{"d_model": 384, "n_kv_head": 3, "parallel_block": true, "init_std_down": 0.0, "lr": 0.00124, "decay_shape": "linear", "seq_len": 768, "doc_mask": true}
Each number is 50 + 10 x the weight over its row's rms, rounded and kept within 0 to 99. Layers, rows and columns count from 0. The size before them is the row's rms in percent of the matrix's.

# down: layer 7 MLP down (transposed), 1536x384, rms 0.0515, rows 363-387, columns 128-191
# up: layer 7 MLP up, 1536x384, rms 0.0653, rows 364-387, columns 128-191
down363 094:35 42 59 52 56 46 59 66 45 50 56 45 64 65 45 45 58 45 60 23 58 61 54 37 49 55 46 58 45 68 54 60 41 58 35 59 54 57 56 38 62 53 42 57 38 57 43 47 46 41 52 44 66 34 52 44 38 39 36 60 47 50 55 54
up364 100:36 41 59 47 52 47 35 53 54 41 44 63 32 54 39 53 62 54 49 58 52 52 62 78 54 40 55 47 69 37 63 55 53 55 48 39 41 42 52 42 35 53 52 36 52 42 36 41 48 70 60 57 51 42 60 40 49 71 66 45 51 46 47 44
down364 107:42 66 55 37 42 59 58 37 40 59 41 67 72 53 61 53 48 53 43 56 41 50 45 52 45 58 76 22 55 42 60 66 48 52 54 60 48 61 58 64 57 56 35 56 44 49 54 45 68 47 73 58 47 46 52 65 45 41 39 60 56 36 59 39
up365 105:51 29 49 49 46 69 60 68 49 64 48 55 53 31 66 47 60 41 75 65 51 55 45 68 57 31 43 30 53 58 49 47 30 45 49 65 54 40 67 56 44 61 51 61 63 57 49 44 59 55 44 33 43 57 52 50 43 34 58 38 53 44 55 43
down365 108:33 48 48 68 59 50 41 47 49 42 50 60 53 53 41 41 63 59 43 36 28 43 40 44 26 40 49 62 39 48 42 50 42 52 30 55 42 47 49 38 65 62 48 52 61 56 50 56 50 44 47 56 59 60 27 48 48 69 42 44 47 54 50 53
up366 107:58 69 53 59 62 47 45 57 64 56 51 53 39 45 35 60 56 35 53 50 53 50 70 54 44 40 50 72 48 63 54 59 46 57 39 57 39 53 56 60 48 41 47 35 49 61 45 38 55 40 54 53 53 52 41 44 55 51 47 48 50 53 32 40
down366 097:61 48 50 44 68 57 43 50 39 54 39 40 68 56 54 43 52 56 28 62 60 48 44 24 47 41 55 41 52 48 33 62 41 56 45 39 54 36 36 45 47 44 52 60 44 57 69 53 57 66 56 64 31 72 48 58 35 50 42 52 49 36 55 68
up367 100:53 53 38 51 67 53 47 71 54 63 57 51 50 42 45 40 44 61 43 50 76 36 46 54 70 39 59 59 66 72 51 48 59 46 45 54 35 55 64 40 56 47 35 43 65 40 56 43 39 53 45 65 38 40 43 50 31 44 38 52 36 55 50 56
down367 100:38 62 56 27 31 48 68 36 48 38 49 40 36 39 67 32 50 45 55 64 50 54 56 52 28 37 52 24 39 59 54 57 49 58 35 42 54 57 51 50 57 33 52 43 70 65 55 48 51 68 38 38 41 58 59 53 70 65 41 76 36 40 48 66
up368 104:59 53 21 41 65 48 42 51 74 48 52 50 54 58 57 53 57 56 59 68 46 39 54 50 45 55 65 40 55 62 42 54 51 42 42 40 37 39 52 69 47 45 34 56 47 33 51 35 46 55 57 49 49 45 51 50 57 37 61 48 59 47 36 47
down368 101:50 54 51 39 55 51 44 46 38 32 50 41 44 53 42 50 56 33 57 43 58 62 46 55 50 39 47 57 50 63 47 47 62 56 43 45 47 34 48 20 55 38 67 62 39 50 39 54 57 77 50 44 40 57 53 59 58 51 49 51 50 58 47 68
up369 097:58 34 59 66 43 41 41 63 51 48 37 53 49 45 44 45 54 45 58 52 57 41 48 59 52 51 57 51 70 39 59 55 48 34 36 63 44 51 45 45 53 53 61 51 41 50 48 45 53 46 63 47 25 48 49 29 42 68 43 35 41 40 48 40
down369 096:45 61 60 49 50 38 40 43 47 36 42 50 64 48 64 44 58 55 32 50 51 50 50 58 64 51 48 55 64 49 34 52 31 57 43 50 31 54 49 62 61 49 48 34 56 45 60 43 47 58 59 52 56 57 46 53 47 42 49 48 42 57 35 43
up370 106:55 60 47 52 45 45 25 65 45 51 57 66 28 52 59 43 64 32 59 52 58 38 47 51 54 40 46 47 58 55 49 18 51 59 31 44 63 33 55 60 64 61 43 32 58 48 45 38 55 59 55 43 57 53 48 58 54 55 44 51 60 63 53 56
down370 111:62 47 57 52 58 55 34 50 46 71 39 38 47 50 45 69 52 34 45 40 49 38 55 58 51 38 47 50 42 33 56 43 48 44 24 48 46 31 28 38 46 42 56 52 45 44 44 54 41 78 50 46 37 58 72 64 40 45 65 44 56 64 58 54
up371 103:39 42 45 62 61 64 41 33 64 58 63 46 32 35 27 41 49 25 31 47 57 45 51 39 44 63 29 51 51 44 43 45 42 42 44 51 39 52 61 64 50 61 49 40 49 60 63 45 54 43 55 26 49 69 58 31 53 44 47 53 66 58 40 31
down371 112:43 55 51 51 76 42 52 43 54 58 56 47 54 39 39 53 42 59 33 56 54 53 49 42 52 62 50 30 71 32 42 44 48 56 29 45 63 45 41 55 27 38 69 45 69 46 49 54 55 44 52 54 40 42 52 70 53 66 33 57 60 43 51 48
up372 091:52 56 53 38 67 54 46 68 66 52 47 40 40 55 70 31 45 65 50 65 64 31 51 55 77 47 50 53 31 51 64 40 36 59 50 47 51 33 54 53 45 60 42 36 39 57 39 58 44 50 48 38 56 39 51 59 52 61 48 46 56 33 47 58
down372 083:44 47 49 55 43 61 58 67 60 49 54 47 52 57 56 43 46 62 59 47 41 35 37 50 43 51 28 27 48 66 47 51 55 44 50 65 37 43 43 42 58 46 44 62 59 45 60 44 37 66 50 54 47 40 58 58 60 64 66 70 43 52 59 51
up373 108:55 52 37 46 61 45 40 41 62 56 52 80 35 49 45 48 58 45 63 55 53 66 53 49 29 47 57 57 58 51 52 42 27 29 56 34 37 52 55 59 52 57 47 53 48 35 38 42 67 65 54 44 51 30 43 50 42 48 53 41 54 59 55 43
down373 107:53 51 47 49 48 57 63 54 61 43 68 62 42 39 45 37 71 49 48 61 45 39 58 45 37 51 60 48 31 33 41 62 39 48 79 65 51 53 49 72 43 36 37 45 54 48 64 63 55 66 65 43 53 57 71 71 56 35 62 54 50 48 48 49
up374 105:40 39 68 54 46 65 43 50 41 69 41 55 61 44 60 55 61 29 38 65 42 29 52 49 62 45 45 67 39 56 52 29 62 33 51 47 51 51 40 49 62 50 47 41 51 50 58 41 65 55 54 55 48 67 40 65 65 51 58 50 67 50 35 63
down374 112:45 44 46 62 51 56 42 43 37 39 38 41 43 57 46 48 49 49 54 51 59 64 32 34 39 58 48 45 47 53 53 65 60 42 51 41 36 49 56 39 42 29 44 55 42 40 54 72 43 33 57 54 66 48 63 51 24 64 54 32 60 56 33 45
up375 099:37 51 53 64 45 51 52 47 47 38 44 39 56 30 65 68 41 54 46 61 54 53 64 52 53 51 59 43 57 56 56 53 58 49 49 57 58 41 59 58 31 48 54 60 37 71 41 58 48 63 36 50 52 58 41 27 27 44 60 60 58 41 44 66
down375 095:44 38 61 42 29 60 56 57 58 52 48 51 39 50 55 39 44 51 78 48 50 38 53 52 43 52 62 44 40 51 49 41 41 46 64 63 32 45 33 49 50 43 52 38 68 40 55 65 57 46 37 37 48 56 50 66 44 66 47 39 12 53 51 43
up376 088:43 49 43 67 49 29 63 48 43 49 47 70 52 32 54 47 37 56 46 45 54 53 48 58 46 70 51 44 63 52 46 40 43 45 55 50 57 47 68 43 36 65 54 42 58 58 43 50 48 59 46 54 60 57 51 52 50 42 38 52 55 49 40 73
down376 087:51 54 68 39 50 70 38 72 81 48 52 38 46 61 49 33 41 40 43 59 45 46 51 40 50 47 50 66 39 67 63 38 47 57 61 38 52 53 40 29 54 37 33 39 39 49 63 67 59 53 51 49 68 54 50 57 45 46 56 46 44 47 62 60
up377 097:40 56 30 36 61 54 40 58 44 57 43 52 46 54 48 42 58 43 41 44 66 50 70 52 51 58 55 68 60 44 79 55 40 44 44 57 40 71 50 52 60 53 67 44 36 74 51 56 58 27 37 62 55 56 50 51 47 56 60 34 40 61 34 41
down377 092:49 52 38 44 42 38 60 43 68 39 75 46 48 31 49 42 51 50 48 53 27 44 68 52 48 54 60 37 43 58 25 47 37 65 46 32 56 53 55 56 61 76 55 57 50 51 36 50 58 49 47 28 69 27 48 32 36 61 29 61 52 44 38 54
up378 105:45 53 51 66 59 42 51 37 58 49 59 50 47 41 50 36 42 47 53 54 48 37 57 45 40 54 34 42 46 64 44 54 50 36 44 75 40 43 63 48 64 47 45 49 52 41 42 44 51 58 37 38 48 44 56 52 40 39 59 46 57 57 46 51
down378 113:57 58 38 61 75 58 64 44 61 39 50 34 43 60 54 47 34 38 37 40 38 43 57 52 51 29 47 54 48 44 30 44 48 54 52 45 39 46 60 51 52 50 35 44 58 42 46 65 40 50 59 46 50 44 43 40 41 58 53 39 54 54 48 49
up379 094:42 44 44 49 49 41 44 52 36 65 64 53 52 58 36 62 47 48 67 46 67 62 45 59 52 52 48 49 54 44 58 48 45 46 52 41 43 46 62 48 68 50 68 45 51 48 35 72 48 50 53 50 56 63 58 78 58 41 39 49 42 54 44 61
down379 084:52 42 53 40 35 52 56 40 55 47 32 59 52 50 38 39 30 57 44 48 35 36 53 37 44 32 48 39 42 50 61 59 48 47 44 34 60 59 48 42 63 49 43 47 52 56 56 53 46 44 39 43 42 33 32 41 82 33 39 57 30 39 56 52
up380 087:61 57 58 52 54 51 45 78 36 54 42 67 49 55 49 52 61 47 52 44 64 44 62 47 54 64 36 43 43 47 50 46 37 53 44 45 42 48 59 51 48 79 52 55 55 49 54 43 58 42 47 30 40 49 43 58 46 38 32 62 52 34 30 55
down380 094:34 71 54 47 44 63 41 49 51 53 43 51 68 43 50 43 48 50 47 47 39 66 35 69 47 54 50 40 64 51 53 29 50 72 55 60 54 55 45 53 45 42 49 39 48 54 62 49 55 43 49 40 56 48 62 66 76 45 49 62 46 59 59 44
up381 104:64 47 51 51 58 60 56 50 55 61 52 57 50 29 61 40 36 54 44 45 49 45 52 67 60 52 52 37 50 55 53 39 58 53 45 40 53 46 45 56 24 48 52 39 61 66 40 70 51 67 45 75 41 76 38 43 59 37 73 52 53 41 39 51
down381 109:45 47 46 63 39 57 42 50 64 51 56 52 39 54 54 45 34 40 45 41 71 45 44 52 59 33 60 48 44 42 48 51 47 65 21 49 63 53 54 58 64 72 53 28 54 62 62 52 44 48 71 50 63 50 33 32 38 43 55 49 60 64 45 48
up382 101:49 57 38 63 53 39 45 40 63 57 54 47 44 59 48 48 64 45 59 72 59 42 57 58 56 50 58 50 71 78 48 43 50 46 56 48 41 44 47 44 55 49 58 52 69 58 53 57 62 58 53 58 35 39 53 48 35 47 45 41 52 47 38 57
down382 095:28 55 25 50 56 34 47 50 41 54 64 56 47 56 49 54 52 47 45 47 63 57 71 63 40 25 51 45 56 32 31 53 43 48 43 56 50 50 45 40 56 54 57 54 49 58 39 62 68 36 52 58 47 68 61 56 61 44 42 38 55 44 46 46
up383 105:55 62 38 52 44 49 47 65 44 54 56 54 42 34 40 47 43 37 44 57 64 55 45 60 41 40 69 58 47 60 51 50 52 46 38 59 55 55 52 70 27 55 36 49 56 47 28 53 42 62 53 48 66 61 67 44 80 37 49 43 53 54 47 53
down383 104:50 38 53 39 43 51 38 45 49 47 63 53 46 49 40 50 53 43 39 34 46 48 55 38 40 52 51 39 41 60 61 64 52 41 40 48 66 39 64 45 60 54 55 38 48 50 53 59 59 47 50 43 51 33 57 54 54 67 35 44 48 34 53 30
up384 110:52 46 59 62 40 69 41 55 71 48 30 51 43 49 63 46 46 56 45 46 46 49 35 51 62 51 57 70 52 52 39 52 29 52 44 46 55 47 56 54 50 59 50 29 67 48 54 48 50 70 49 46 50 57 39 47 56 45 34 27 49 37 49 67
down384 115:41 58 44 56 38 46 24 52 54 42 38 45 40 42 51 39 55 45 41 62 49 57 54 46 64 65 55 49 37 60 39 58 31 45 52 55 61 51 51 45 57 47 53 54 55 27 50 44 63 63 46 53 82 50 38 49 61 34 47 32 45 52 62 47
up385 103:33 47 62 56 51 49 46 35 53 56 49 47 38 48 51 52 59 54 66 42 48 46 43 39 82 53 74 47 47 72 52 43 37 55 45 56 53 50 43 60 68 34 66 52 36 39 45 55 61 50 67 60 39 42 66 50 54 27 58 54 56 69 40 50
down385 099:55 52 38 45 49 36 65 70 43 61 47 50 55 61 57 39 53 60 42 71 40 39 45 55 50 63 56 56 50 47 43 45 46 66 62 38 41 54 52 41 61 47 61 31 48 41 61 43 65 49 64 39 47 59 36 31 43 65 54 32 43 39 53 61
up386 105:68 35 40 41 44 43 48 55 70 43 39 74 55 31 47 47 54 30 33 41 40 47 50 62 44 55 51 52 47 64 56 48 31 50 36 61 43 54 39 59 66 53 44 33 73 50 62 46 44 57 49 59 41 46 53 62 48 47 55 63 54 43 62 79
down386 113:44 49 60 31 46 48 45 34 42 52 36 63 63 59 71 57 36 58 28 49 36 44 49 39 64 68 33 35 63 47 71 46 44 61 45 50 39 40 56 64 54 38 57 63 41 47 43 67 64 46 63 68 44 54 58 38 28 52 39 61 50 47 48 46
up387 094:56 37 59 49 61 41 38 43 60 62 38 32 52 39 50 48 60 48 52 43 64 44 51 53 51 43 50 61 51 60 58 40 44 56 40 88 54 44 66 51 55 46 42 38 51 60 42 59 49 40 50 52 54 60 44 64 59 40 55 61 60 43 34 44
down387 088:50 68 39 57 51 67 67 44 55 55 41 41 53 49 48 47 32 50 44 57 59 60 49 45 50 64 40 54 52 40 44 47 55 26 45 53 42 52 35 56 79 52 51 55 61 61 68 34 53 44 53 55 37 34 62 42 70 48 50 51 47 51 52 60